config.yaml
num_hidden_layers: 9
hidden_size: 96
num_attention_heads: 2
num_key_value_heads: 2
head_dim: 64
intermediate_size: 384
vocab_size: 3901
hidden_act: "squared_relu"
norm: "rmsnorm"
norm_place: "pre"
norm_eps: 1e-06
positions: "rope"
rope_theta: 10000.0
rope_fraction: 0.25
qk_norm: false
attn_scale: 0.175
bias: "none"
tie_word_embeddings: false
parallel_block: false
extras: ["local attention windows", "gated attention", "value embeddings", "capped logits"]
init: "orth"
init_std_qkv: 0.0508
init_std_o: 0.0
init_std_up: 0.0508
init_std_down: 0.0
optimizer: "muon_variant"
learning_rate: 0.00867
lr_mult_o: 1.38
lr_mult_up: 1.4
lr_mult_down: 3.0
beta1: 0.95
lr_head: 0.00785
max_grad_norm: 1.0
warmup_steps: 200
schedule: "wsd"
decay_fraction: 0.91
decay_shape: "cos"
final_lr_fraction: 0.1
batch_tokens: 16384
max_seq_len: 768
doc_mask: true
train_tokens: 104700000
max_steps: 6391
dataset: "wikipedia_en"
Each number is 128 + 24 x the weight over its row's rms, rounded and kept within 0 to 255. Layers, rows and columns count from 0. The size above them is the row's rms in percent of the matrix's.

# layer 5 MLP up, 384x96, rms 0.506, rows 314-383, columns 0-95
size [ 57 117  76  98 110 125  84  94 123  74  87 135 123  70  87  84 123 121 109 113  85  98  92  80  83  97 115  87  93  80  94  63 117  81  95 122 103 125 113  69 126 106  67 145 120  96  82 114  87 139 101  83 109 114  81  93  68  81 130  98  90 115 117  73  92 114 122  78  78 105]
[[136 128 125 127  99 135  79 127 158 126 169 142 118 146 154 124 162 137 124 129  42 122  97 101 136 137 109 114 102 159  89 142  83  71 169 138  87 117  98 115 159 116 101 132 123 135 119 133 123 124 127 126 104 128 108 131 165 125 109 131  82 133 119 142 102 135 113 123 114 111 133 146  98 158 106 135 119 105  98 119  82 120 133 126 123 160 111  93 159 102 151  80 123 150 101 128]
 [ 80  95 133 127 146 122 144 111 117 121 142 120 105 126 163 109 177 116 108 142 120 111 144 152 121 119  79 137 114  96  99 126 166  98 110 120 173 105 168 118 124 106 142 137 117 121 113  94 116 140  91 132 117 114 177 111 116 154 166 118 132 132 138  92 156 128 120 126 133 172 142 142 143 109 146 154 124 134 136 122 132 135 121  97 171  91 173 113  87 131 187 149  76 102 160 119]
 [112 131 146 109 136 112  83 137 150 139 121 149 147 136 156 114 119 139 119 102 146  98 156 165 113 133 115 101 121 160 115 171 129 150 114 140 112 133 145 148 156 119  62 127 136 162 160 107 151 113 168 154 148 104 119 180 135 102 138 142 133  86 159 146  94 132 113 132 122 164 154 142 112 146 175 126 128 144 112 119 140 156 120 124 133 118 145 131 168 146 101 123 117 178  48 144]
 [115 144 131 151 132 142 141 123 121 163 144 157  92 107 150 136 137 193 106  98 122 163 128 151 102 135 107 107 125 130 109 116 118  97 165 115 126 149 125 131 140 128 129 144 116 146  94  82 101 110 134 190 127 126 119 143  98  95 103 106 129 148 158 129 181  89 123 133 150 140 101 165 110 112 142 119  70 132 114 112  67 122 118 182 110 107 121 146 145 153 142 117 114  91 114 137]
 [117 118 112 148 103  94 142 111  82 102 145 184 113 143 192 143 157 145 136 137 105 128 155  95 140 108 163 136 139 122 163 126 153 128 114 172 144 126 134 143 151 107 130 110 142 137 170  99 120 134 106  94 115  84 141 122 159 156  69  94 127 156 157 106 127 132 143 143 118 130 123 165 151 134 117 132 135 117  90 149 127 117 176 108 142 114 119 139 147 157 185 135 159 133 153 143]
 [114  89 147 133 122 137 155 138 122 115  60 149  84 115 119  91  98 121 117 140 172  78 139 160 112 134 161 127 140 124 109 166 107 125 123 109 129 144 175  91 146 127 146 128  83 142 166 121 114 126  76 113 124 153  93  74 110 125 143 108 102 155 129 157 117 136 111 139 139 142 105 122 109 100  73 153 145 132 115  86 110 134  91 133 142 150 128 124 120 135 160 130 107 138 114 120]
 [113 125  95  77 163 116 127 129 118  68 133 129 137 119 132 122 120 145 152  79 113 103 115 114 123 123 110  90 127 123 157 112 135 133 125  99 176 134 149 130 189 151  94 129 119 125 138  68 171  94 119 105 136 124 131 124 133 113  89 143  93 158 118 149 129 104 166 132 135 162 107 151 142 143 127 140 111 173 125 164 140  90 108 103 128 110 154 123 122 109 141 124 127 160  92  82]
 [155  96 130 127 102 101 157 134 146 122 176  93 112 106 187 123 128 123 171 120 110 153 132 184 138 122  94 142 139 132 116 143 114 113 125 107 134  59 163 133 104 142  92 120 124 116 111 142 148 104 108 115 116 139 124 101 102  95 116 121 129 119 122 102 130 106 157 153  78 139 104 131  84  87 164 136 156 131 112 154 112 110 134 140  99 131 116  76 147 143 133  93 114 133  88 134]
 [107 108 142 122  95 121  95 154 124 106 109 150 106 106 152 117 150 150  84 137 121  95 117 112 110  98 114 102 115 107 129 134 109 117 115 187 153 180 122 114 101 125 109 132 130 163  97 116 116 116 120 124 110 121 159 137 119 129 166 146 174 109 179 115 141 158 150 111  96 112  72 172 139 142 106  92 108 129 121 126 159  97 140 151 155 153 124 115 110  74 143 170 109 115 121 146]
 [149 110 131 180 110  90 127 102 106 116 136 201 124 104 104 105 116 142 120 127 122 152 106 145 117 143 151 134 174 103 140 136 132 115 138 139 137 108 134 114 136 138  84 112 126 114 111 136 136  90 114 169 127 126 151 154 115 135 115 156 142 143  94 128 142 159 140 133 146 112 121 148 144 153  99 123 142 148 147  68 166 103  70 158  86 157 124 154 112 103 158 133 105 135  72  97]
 [117 124 137  70  88  73 120 124 160  99 122 136 108 114  97  74 113 137 148 147 110 119 129 116 103 151 127 159 137 120 124 122 133 109 152 120  92 117 108  92 164 126 180 107  93 164 144 136 140 147 113 121 121 129 135 134  81 127 118 158 109 150 141 154 123 122 146 103 130 158 144 116 182 143 152 162 146 164 118 147  83 165 162 115 132 119 164 124 133 126 152 111 168 165 114 135]
 [145  98 155 183 134 105 150 116 168 142 169 140 118 154 153 111 123 126 127 163 107 104  94 151 112 136 174 124 154 135 167 123 196 104 143 154 100 107 132 138 158 138 119 115 118 116 104 140 104 139 123 125  92 110 162 136 142 121 124 140 111 116 175 118 146 113 133 145 145 109 123 170 161 143 141 143 126 143 106 115 114  97  96  92 127  84 140 129 111 121 157 123 129 175 120 188]
 [125 147 138 132 131 116 128 140  83 104  80 147  85 118 115 102 137 124 100 124  86  87 117 158 151 127 111 102 120 106 132 107 180 159 112 121 183 155 137 124 161  97 144 129 126 110 142 114 132  84 145 136 139 136 187 120 120 181 124 130 122 154 158 131 176 120 106 125 139 131 133 148 140 114 117 129 120 139 106 109 124 100  96 180 131  87 152 107 103 115 137 119  75  98 134 106]
 [158  82  99 132 168 107  98 140 129 122 103  93 131  97 161 112 108 116 157 163  97 151 159 137 102 122 122 128 129 116 105 161 128 175 127 163 168 136 153 104 132 110  88 156 119  94  83 153 176  76 148 154 100 115 129 128 157 125 112 141 115 105 154 136 122 134 104 111 130  99 139 124 151 136 109 121 120 132 152 132  77 115 138  94 132 163 114 156 162 114 131 102 135 110 148  92]
 [132  87 126 114 117 119 117 144 102 171 141 165  79  85 115 169 144 119 135 175 129 111 132 107  86 144 115 124 109 164 111 142  94 106 111 138  89 123 140 118  73 136  90 152 164 176 148 130 108 152 154 143 168 135 143 105 122 114 146 133 109 114 117 117 184 137 127 121 155 109 125 140 110 145 123 113  92 135 129 146 103 126 145 119 159 124 129 154 119  67 149 109 151 125  95 150]
 [127 120 145  84  77 150 108 179 125 134 107 129 129 122 130 140 146 125 145 111 119 147 140 142 162 114 142  94 150 144 128 169 139 149  85 122 158 156 131 144 197 147 113 113 128 159 127 131 102 147 134  74 145 100 120 146 116  92 103  97 144 109 138 106 133 148 104 114 119 126 196 138 136 132 128 138 160 121 156 111  69 114 115 115  95 137 124 145 145 126 129 133 137  71 142 160]
 [125 148 129 122 139 122 126 109  93 162  96 166 118 109 119  83  94 121 169 123 109 125 129 154 171 180  74  98 111 121  97 135 121 119 143  91 133 145 139 119 124 155 134  80 107 133  93 114 136 135 117 158 150 104 181  95 150 109 115 128 127 107 128 102 149 170 158 133 134 149 114 123 137  99 127 130 159 108  72 116  94 136 122 147 125 104 149 141 152 120 142  76 136 138 168 111]
 [123 180  85 124 142 126 112 148 145 127 139 114  66 148 165 109 112 130 120 140 102 122  81 152  98 151 133 149 155 110 142 138  97 109 135 126 135 162 183 102 142 161 148 131 128 153  95  63 158 117 159 111 140 136 136 205 148 126 120 157 145 102 136 163  90 141 109 134  94 136 119 134 133 157 100 129 122 118 132 112 138 134 108 122 132 110 139 107 144 136 148 161 114 121 154 108]
 [101 148 110 130 129  66 126 153 142 119 121 109  84 145 159 151 100 156 165 129  84 137 119 119 121 114 138 173 162 105 139 129  87 140 179 140 115 116 174 142 131 147 140 136 136 136 146 113 132 119  88 144 125  97 143 153 120  97 134 114 120 103 145 132 172 129 128 137 140 104 145 184 109 122 114 132 119 129 130 120 133 142 116  63 117 147 189 166 120 120 111 169 107 151  95 132]
 [156 107 111 153 111 123 101 164 117 149  78 146  88 117 163 143 118 130 126  85 129 112 128 166 159 135 164  84 129 103 122 123 133 154 149 190 162 109 120 145 137 129 145  73 135 123 148 128 158 168 151  95 132 127 135 154 118 154  73 129 155 142 122 130 149 147 143 130 120 107  91 125 168 126 133 150 103 170 155 149 162 130 120 134 115 123 150 141 132 110 114  88 118  79 118 126]
 [118 116 131 165 145 153 138 118 121 150 110 183 191 136 168 136 117 129 152 109 139 122 125 119 157 175  69 102  99 129  76 102 125  97 158 116 127 177 158 132 104 138 147 117 142 126 108 130 109 114 146 123 121  87 157 133 141 149  98 118 130 117 111 109 166 123 127 146 147 100 187 110 166 137 115 158 148 108 105 129 122 114 100 149 123 113 135 117 130 137 147 102  98  89 102 109]
 [141 161 163 130 104 108 143 113  91 124 145 148 152 134 172 126 118 139 115 112 103 138 109 112 169 117 116 137  92 101  87 132  92 150 163 159 138 111 135 151  86 135 124 101 120 153 130 145 136 154 178 134 180 129 127 102 139 169 115 169 128 119 140 141 115 109 109 141 120 130 122 150 125 128  90 116  86 155 117 148 129 114 128  94 132  94 176 121 105  63 171 130 106  94 127 106]
 [107 102 151 107 102  96 102 122 140 128 162 126 130 147 132 126 165 131 113 139 113 121 162 168 161  98 151 121 114 117  90 163 115 112 154 138 135 129 122 117 141 133 153 101  85 139 116  93  94 144  99 135 135 162 142 139 106 141 114 106 123 128 100 118 107 221 142 184 163 147 155 151 119 121 100 116 163 130 113  90 138 106 113 106 146 134 178 120 134 111 167 126 124 101 116 122]
 [109 128  86 144 135 106 140 117 122 150  94 159 110 133 112  96 108 136 124 157 107 164 108 105  94 177 102 131 109 129 161 134 122 103 139 127 113  76 154 121 125 138  95 108 102 121 134 131  99 136 150 114 149  85 104 175 125  97 135 132 122  96 120 129 119 167 114 141 143  90  66 151 145 149 138 157 162 166 116 141 122 104 113 124 145 166 147  95 115  96 115  91  97 106  95 155]
 [107 144 118 122 113 103  95 126 155 139 174 109 111 160 123  90 100 116  85 169 112 121 117 118  90 174 119 166 124 115 145 137 121 146 168  99  76 144 123 130 101 190 120 146 109 147 150 123 127 104 146 147 136 125 136 149 120 148 142 126 152 102 156 145 123 113 154 161 135 163 123 136 150 153 104 143 143 142 124 112 133 116 103 136 120 128 118  79 156 132 113 171 104  91 148  62]
 [ 91 138 154 119 149 126  76 120 105 134 117 139  88 119 202 103 101 109  91 116 179 109 147 130 130 109 161  96 131 131 130 157 144 126 111 145 162 152 195 127 170 136 137 111 129  86 117 107 138 127 140 129 145 136 150  99 119 121 105 152 110 125 140 149 109 186 117 121 146 141 141  87 127 146  94 119 109 176 124  97 139 124 120 143 134 152 133 125 170 153 134 148 112 109 133 132]
 [141  89 127 125  91 126 118 154 118 132  74 147  99 111 175 100 158 124 140 115 144 127 101 115 122 142 150 161 106 113 113 118 184 139 148 139 127 152 154 101 130 125 133 107 104 121  97 141  79 144 122 149 121 147 121 129 102 133 135 121 118  96 107 126 158  84 128 112 105  84 123 107 123 132 116 145 112 120 107 113 148 131  77 119 144 174 111 106 168 166  96 148 106  85 159  72]
 [ 83 100 111 113 155 111 104 133 133 118 114 136 138 122 183 148 150 112 137  97 136 135 104 112 137 130 120 109  73 122 159 117 150 152 152 108 143 155 113 100 144 131 117 103 111  67 132  90 112 157  77 153 151 107  69 153 124 108 122 147 131 126 102 117 142 122 159 146  87 132 136 131 140 126  90 131 135 177 130 159  78  91 130  98 102 100 106 119 134 136 103 158 117 120 111 112]
 [158  85 141  75 145 124  97 114 132 131 167 121 115 160 176 156 154 129 152 133 135 123 104 128 118 180 140 137 155 103  96 133 142 111 173 141 100 130 128 152 114 113 132 145 141 134  97 152 119 153  89 136 143  91 122 130 108 122 159  95 128 136 121 128 129  90 145 122 104 105  82 134 147 136 142 140  89  88 141 162 116 167 120  69 132 125 192 140 127 120 127 108 153 110 118 106]
 [187  79 112 156 123 122 117 107 112 123 112 142 133 115 145 131 103 155 151  92 147 134 117 164 134 147 121 125  99 101 144 147 123 103 126 123 144 127 138  75  90 165 156 153 124 152 129 125 105 128 122 152 136 137 117 160 159 136  98 122 131 190 153 147 133 121 141 115 175 114 195 130 119 133  82 148 127 154  85 123  93 119 133 102  98 102 165  99 145 123 166 116 157 121 117 118]
 [121 115 178 122 131 127 135 121 148 124  85 125 179 116  99 141 154 133 152 126 140 124 124 129 125 123 166 132 126 112 184 148 198 127 105 130 144 175 158 123 150 113 120 102 123 156 143 114 138  96  96 105  89 112 136 150 160 131 121 147 102  84 146 111 166  82 160 130 143 116  97 123 186 125 130 172 138 134 121 107 135 139 118 129 112 115 133 130 175 113 168  93 146 132 141 116]
 [148 104 132 136 140 140 113 115 119 103  96 108 120 117 124 101 133 161 159  97 107  70 126 114 110 137 145 102 129 190 116 134 123 108 118 176 182 172 101 146 120 116 160  95 124  78 124 131 134 137 134 152 137 153 147 154 129 133 150 106 115 119 138 132 110 119 130  91 126 116 113 144 100  92 120 129 120 138 142  86 172 110 108 147  86 122 129 182 156 141  99 178  86 119 129 114]
 [107 129 166  58 125 138 115 144 127 118 116 125 126 142 164 156 128 136 140 162 104  98  92 150  96 131  99 183 152 117 140 135 101 128 197 107 143 123 124 142 160 165 117 104 142 164 127 111 105  97 125 158 104 130 137 138 125 138 117 150 136 162 156 136 126 134 146 112 156 145 129 123 117 179 100 126 126 135 133  63 137 117 124 112 104 113 170 131 119 128 135  91  98 101  86 151]
 [140 137 153 134 133  97 126 186  67 100 144 166  95 128 125 130 137 125 106 124 116  94  80 124 159 103 143  88 137 130  85 106 131 147 122 142 171 137 165 127 121 102  84 127 122 123 154 134 136  84  98 118 112 118 134 135 128 171 102 142 142 118 179 127 190 127 152 134 151 110 143 122 131 131 148 130 169 129 119 142  96 129 130 149 139 168 114 137 161 170 130 120 129 113  92 107]
 [145 130 156 133 106 103 139 130 143  89 123 128 129 138 116 101 107 157 144 168 104 145 105 138 125 129 134  83 140 125 115 109 116 104 126 123 137 157 119  95  87 127 140 161 115 135 143 140 108 123 125 126  99 134  97 141 120  98 145 128 113 152 140 117  98 104  93  90 128 135 112 100 134 130 134 111 124 103  98  69  95 113 149 173 149 117 159 188 173 197 140 146 160  86 111 170]
 [125  95 130 123 155 137 154 154  81 138  80 126 132  94 118 104 119 134 132 113 152 111  72 139 138 197 164 139 109 115 112 124 130 133 146 132 162  89 130 129 129 124  96 166 114 190 117  94 114 108 129 152 152 137 148 138 124 151 138 157 183 118 147 140 148 104 167 149 137 121 107 136 118 109 133 128 150 144 124 140 133 156 137 152 137  87 176 114 120 179 120 151 104 106 108 144]
 [147 114 155 139 160 106  97 131 104 120  80 145 137 107  83 110 151 147 144 121 121  94  95 125 126 131 108  94 118  99  97 136 118 153 125 145 128 111 160 140 179 129 153 156 116 139 153 121 119 137 174 165 140 148 181 129 116 161 103 103 159 157 120 127 146 120 143 134 129 138 112 148 150  88 121 146  81 158  81 115 103 128 122 158 116  73 137 148 109 151 141 128  93 136 162 167]
 [135 127 123 125  87 129 160 135  97 133 131 138 130 164 107 107 130 127 106 157 104  69 111 122 139 111 137 106 142 118  89 122 135 112 131 147 126 111 155 147 138  88 154 119 152 119  76  98 153  86 146 119 129 134 129 152 122 162 116 140 170  71 132  92 118 139 151 161 110 110 129 160 184 149 109 115 122 130 116 107  98 138 133  93 157  99 152 158 187 119 139  84 120 112 125  94]
 [113 153 163 130 114 129  94 126 129 121 148 124 136 134 157 113 166 139 126 176  85 121 115  89 143 116 123 174 172 141 114 117  78 132 152 132 115  99 139 108 111 175 129 132 115 143 107 115 120 130 170  90 101  59 147 155 142  95 111 110 141 125 132 136 211 125 126 144 129 140 174 112 156  87 127 102 117 139 123 144 142 151 137 112 149 121 125 100 154 133 148 135 111 100 124 126]
 [ 92  95 139 137 117 137 116 134 166 101 134 117 111 101 133 141 134 108 118 168 130  72 168 166 148 165 152 108 154 146 182 130 105  95 134 131 104 179 141 118 166 101 141 148 115 125 113 117 141 115 117 137 157 131 138 114 161 135  94 118 138 102 147 119 124 124 122 143 104  92  78 149 123 112 101 160 160 133 123 124 126 125 143 102  86 151 147 138 157 120 154 138 118  97 152  59]
 [ 87 126 139 132 123 124 143 103 116 128 131 186 144 144 173 104 138 113  82 135 146 131 107 143 114 143 108 120  94 119 121 170 109 136 135 148 169  81 119 144 173 127 133 130 146 126  99 117 107 143 129 126 160 102 148 153  71 127 104  80  97 123  99  85 147 133 179 164 133 142 139  97 153 140 122 125 119 112 145 135 127  80  87  98 113 139 165 134 149 167 105 126 134 121 137 103]
 [113 128 151 153 142 119 123 131 161 144 138 121  91 128 159 168 138 128 123 143  92 131  93 127 112 141 112 160  86  93 146 107 140 122 133 145 147 100 100  94 145 154 149 112 121 124 131 138  98 145 166 176 131 105  72 163  98 117 137 153 122 103 125 154 104 135 134 156 150 121 135 118 133 180 101 154 170 173 113 112 119  99  95 143 104 121 134 174 159 118  81 121 114  97  99 101]
 [145 127 130 110 158 116 119 145 137 157  84 176  89 124 128  87 119 161  99 117 118 152 106 146  93  85 112 105  87 104  88 142 117 132 148 109 152 148 146 127 101 132 108 134 133 146 152 104  90 155  97 148 117 144 101 166 135  85  65 166 127 111 124  97 158 117 169 176 115 106 129 132 153 132 107 123 139 114 136 129 118 162  99 120 100 145 155 119 148 153 124 128 112 126 104 154]
 [115  96 161  87 112  67  81 140 128  74 131 148 129 172 136 135 144 142 143 130 140 114 109 147 156 140 113 123 112 150 114 135 111 144 107  90 126 154 154 109 118 149 140  91 151 159 142 122 157 112 125 118 102 128  98 162 130  90 139 177 125 130 150 121 144 117  89 103 137 154 146 122 177 148 100 108 147 155 104 136  94 150 137 121 146 118 117 121  76 122 145  93 118 111  72 129]
 [148 150 155 110 156 142 133 102 147 147 118 170 117 101 123 113 116 165  86 177 141  79 117 119 121 134 110 117 121  80 134 157 118  84 131 112 162  85 131 128 172 144 114  83 151 158  97 130 142 136 155 127 180 137 128 158 109 167 100 101 114 114 116 107 157 116 139 100 126 130 115 161 146 105 117 152 114 122 107 128 115  65 142 139 150  92 142 132 107 148 129 115 136  87 138 123]
 [117  86 144 182 130 113 125 130  96 145 163 121 116  93 150 109  85 109 157 126  62 117 120 108 131 128 119 141 131 128 125 166 154 163 158 145 127 105 119 124 143 153  84 109 104 184 118  86 106  60  92  88 140 115 111 127 145 154 105 116 106 104 140 145 160 141 116 128 136 118 140 157 150 124  98 139 130 126 111 146 121 130 132 142 136 154 128 119 121  89 156 111 137  99 101 166]
 [137 124  85 165 141 113 123 143 115 128 128 158 142 132 159 127 145  98 119 114 126 138 102 104 174 108 120 117 124 146 157 136 121 112 151 145 159 130 125  77 142 159 145 115 118 152 134 112 115  92  77  91 113 164 162 125 100 135 171 107 141 128 185 123 166 137 115 126 132  77 136 118 128 115 103 143  71 146 151 100 143 144 116  82 116 126 126 129 156  74 165 128  96  99 135 131]
 [123 103 125  98 107 129  78 108  89 139  74 136 125  64 112 142 146 129 143 128  87 102 119 159 159 149 137 102 141 109 105 136 119 148 196 135 142 106 119 140 127 158 101 137 149 112 108 145 107 125 121 136 112 113 111 141  80 120  95 129  97 156 103 129 109 144 115 130 151  97 110 161 157 147 142 140 112 125 129 133 117  80 168 119 139 131 120 134 160 123 187 176 116 121 145 142]
 [171  76 100 147 124 133 124 122 131 117 100 134 105 112 145 127 102 112  97  92 161 111 112 129 136 109 151 125  98 113 121 100 161  80 134 149 129  81 143  78  91 174 151 136 133 141 117 119 150 107 154 133 134 123 143 171 127 124 168 141 131 109 187 141 150 173 146 135 174 127  94 130 114 121  97 104 130 145 130  88 150 124 116  94 123  78 125 129 129 129 151 105 116  92 131 136]
 [129 112 130 120 169 131 133  88 143 143 113 151 117  98 119 110 152 128 126 161  91 155 127  97 108 168 130 157 114 168  93  88 152 118 123  93 166  96 133  93 120 167  82  98  98 143  61 113 131 117 111  98 125 120 148 114 141 134 107 169 104  69 169 145 109 137 111 114 157 135 113 129 133 135 117 136 157 123 105 158 122 113 100 156 112 128 122 107 135 120 116 159 170 114 126 117]
 [132 115 138 125 145 145 159 149 115 136  96 113 108 138 160 108  94 110 109  95 122 175 119 145 137 124 124 110 105 130  99 107 169 133 149 103 131 121 144  90 104 157 166  87 146 151 133 130 145  92 154 112 121  74 162  96 159 134 108  98  79 166 137 117 110 106 137 105  83 120 117 145 125 105 148 131 119 159 126 146 106 125 150 127 104  97 140 136 148 137 185 164  93  86 105 113]
 [101 130  96 115 160 155 142 137 121 120 140 137 130 137 154  93 123  87 135 149 109 157 107 100 141 110 177 107 114 137  92  96 132 150 166 150 158 179 161 127 161 177 134  99  91 124 133 105  79 108 129 129 140 167 144 123 122 110  75 113 140 151 138 123 119 132 103 122 106 150  77 141 109 135 122 174 127 121  84 143 140 115 114 155  75  98 139 121 149 127 147 119 139 140 153 114]
 [158 106 138 107 123 108  66 136 135 159 107 154 130 122  92 141 164 114 108 111  98 107 131 112 125 116 176  95 105 116 107 119 162 122 143 152 114 102 159 115 105  99 143 131 130 121  70 145 133  83 150 126 135 127 131 142 114 135  84 134 199 105 144  92 109 138 111 133 142 112 115 149 189 136 117 128 121 107 127 162  93  80 119 146 129  88 131 130 127 134 147 107 138  94 124 113]
 [ 98  92 124 118 139 165 113  89 114 143 118 119 147 137 128 108 121 190 108 125 130 115 111 150 139 109 119 111 159 147 144  97 143 154 137 118 165 120 127 153 179 145  73 120 107 158 151 113 122  89 153 135 114 129 126 137  99 126 138 151 110 139 164 159 147 101 119 146 145 118 119 108 128 134  90 100 150 109 128 148 116  97 135  94 147 113 158 166 161 190 170 124  82 126 138  87]
 [118  88  81 122 114 136 130 140 119 130 104 157 108  88 157 147 141 152  86 139  83 142  91 127 166 143  97 105 130 156 150 116 177 120 111 135 106 126 153  75 111 113 161 112  99 131 111 138 154 102 129 160 116 151 127 124 114 120 106 144 158 125 136 111 141 119 139 126 158 149 151 174 150 142  84 159 129 124  97 154 140 146 183 123 147 123 162  77 122 148 123 127  96 155 147 109]
 [151 138 164 139  80 130 138 143 104 141 123 146 115  90 122 132 159 116 115 168  87 123 145 132  80  87 139 129 115 123 128 136 118 108 151 159 140 157 130 134 136 148 112  79 149 142 140 118 146  80  91 154 126 130 107 115 122 121 171 125 114 111 143 103  94 147 109 148 125  94 114 124  79  92 106 142 125 183 148  96 139 127 155 125 180  74 144 161 141 106 118 121 107 143 163 118]
 [145 121 184 127 132 175 147 122 107 145 121 119 161 117 141 123 119  98 110 119 136 109  76 130 101 136 136 149 134 134  90 109 108 172  98 139 164 107 150 101 123 168 168 157 133 157 129 142 107 114 147 137 109 120 121 169 169 129 136  89 136 109 178 127 129 145 151 199 135 101 106 150 127 119 166 133  83 131 126  98 154 120 131 113 116 144 167 118 148 119 106 162 128 117 153 145]
 [156 113 132  97 106 118 119 119 122  97  99 145 145 140 169 113 126  94 117 119 103 117  93 148  94 109 108 163 156 135 111 134 156  93 136 106 159 101 146 119 164 112 118 130 137 139 141 136 100 137  94 135  97 121  99 129 137 131  97 114 153 127 101 142 162  99  90 151 114 100  98 130 168 126  82 122 130 151 104  53 112  73 135 181  99 129 133 129 119 146 123 141 119  94  93 142]
 [ 88 165 111 110 102 127 118 145 130 126  95 142 142 108 128 133 103 155 152  77 106 147 118 136 124 106 217 119  98 109 105 137 160 130 149 138 128 131 143 166 122 125 109 102 138 148 148  98 116 133 154 135 159 115  63 142 155 170 102 156 147 133 147 114 176 133 135 123  92 110 139 122 140 140 105 109 107 144 132 108 112 147 140  86 132 129 116 135 140  92 154 111  87  95 159 132]
 [150 108  74 157 135  89 168 120 141  93 139 138 135 153 156 127 125  92 174 162  82 125 138 122 141 150 169 130 126  94 153 143 133 119 186 164 150 155 122 127 158 131  80  91 151 111 149 148 133 131 111 131 108 126 139 161 137 131 102 150 114 123 121 108 147 143 125 101 140 138 141  92 148 138  82 132 142 145 122 139 126 113 165 141  94 151 131 147 152 142 137  77 106 113 145  79]
 [143 123 140  87 133  70 109 118 118 132  94 112 127  98 166 130 127 138 149 128 158 134 103  94 126 141 142 155  90 175  88 114 127 122 119 159 102 175 120 157  86 123 133 163 148 138 120 141 129 135 165 126 132 138 127 157 107 133 148 128  85 146 171 146 145 151 110  97 153  97 121 117 112 112 115 136 146 146 132  95 107 128 133 119 131  95 116 184 124  89  72 101  78 136 139 115]
 [122 106 146 154 143 114 111 137  91 135 161  96 131  89 127 136 125 111 115 108  72  88 139 144 150 163 124  75 129 147 153 100 124 119 129 142 149  97 145 153 153 117 108 148 173 138 113 106 157 109 142 175 176 119 164 123 107 160 123 130 169 134 154 138 131  92 124 148 115 118  95 158 148 150 139 120 147 172  80 142 119 114 118 106 109 130 110 100 127 129 135 180 143  86 106 136]
 [111 139 162 133 122  70 150 128 110 123  98 107 105  95 129 140 149 139  79 117 107 153 111 135 133 115 159 141  99  66  88 102 109 113 134 139 132 128 121 150 135 148 162 129 128 160  75 129 127  90 114 151 125 139 160 129 181 158 114 118 136  84 119 119 131 125 108 128 144 116 109 140 161  94 114  81 111 169 124 116  77 130 130 118 137 104 164 141  81 135 140 151 119 135 151 157]
 [109 106 147  93 160 110 122  80 125 147 101 138 116 104 167 153 116 136 166 123 115 118  84 144 109 107 147 150 115 138 100 130 109  86 121 127 129 164 173  97 109 143 148 101 118 136  87 131 144  97 152 141 149 101 119 100  93  88 115 180  73  91 127  94 132 141 124 133 155 114  94 111 135 115  76 100 109 129 140 110 104 152 157 123  99 118 122 103 105 121 126 104 122 120 162 124]
 [163 179 177  57 175 138 109 139 127 129 161 127 142 104 161 126 126 107 113 112  93 130 173 112 120 137 130 101 114 115 117 130 128 144 152 100 125 113 140 163 118 153 110  97 110 161 122  74 137 109 142 134 113 139 119 114 187 128 153 139 132 101 141 138 130 160 113 157 113 151 152 155 163 145 156 130 110 101 132 160 110  90 117 120  85  94 149 165 138 150 118 142 126 123 148 133]
 [179 139 130 144 121  86 123 109 112  80 145 119 122 127 151 101 102 148 110 135 121 119 137 154 101 144  88 102 100 157 125 123 127 164 143 121 146  89 137 127 160 118 128 124 103 148  94 143 154 101 165 163 114  88 119 147 133 153 116 162 134 162 130  92 134 112 132  85  89 148 150 168  96 147 128 108 148 153  86 116 142 147 112 115  97 118 119 106 159 116 175 107 106 100 121  80]
 [114 122 123 185 153 106 122 152  88 120 139 177 130 113 171  92 153 133 127 107 109  98 109 174 144 169 138 101 137 120 134  96 112 141 117 151 129  95 122 136 154 122 133 134 125 118 135 135 145 106 161 125 160 122 151 140  73 160 120 167 128 101 115 130 139 125  95 141 122 117 143 139 129 151  83 134  99 164 109 111 100 149  58 133 140 127 176 115 126  83 148 156 113 101 141 120]
 [ 99 131 151  97 102 117 162 100 138  69 112 113 112 158 113 170  91 122  87 140 109 138 135 158 123 135 128 126 148 163 118 135 118 120 136 167 123 155 122 150  96  71 124 131  94 114  97 144 131 102 112 185 128 174 104 113 118 100  85 112 159 115 112  97 169 127 145 139  99  99 129 132 121 112  96 112 115 133 107 122  88  96 130 150 174 126 116 132 145 107 118 119 117 127 165 108]
 [134  91 129 118 120 150  97 104 114 117 155 126 119 145 137 136 171 104 131 162  84 135 100 150 134 137 130 171 144 153 125 156 135 137 127  99 125 119 150 112 152 134 121 184 141 127 127 146 122 124 150 114 115  95  74 105 126 137 142  86  87 140  91 151 174 135 136 149 122  77 181 117  92 112 143 134 154 151 100 128 123 150 104 115 116 132 195 131 119 130 100  97 109  96  99 119]
 [119  89  96 125 114  82 124 123 116 133 116 143 100 102 156 134 134 144 141 203 127 156 138 160 132 110 131 131 125 109 104 129 158 130 179  92 161  85 169 170 103 135 118 124 136 141  65 157 104 128 126 128 101 156 128 143 107  79 115 135 143 110 153 130 128 126 140 104 155  79 118 144  95  96 150 140 141 133 100 116 128 112 111 127 149  98 115 100 139 125 112 134 120 132  85  92]]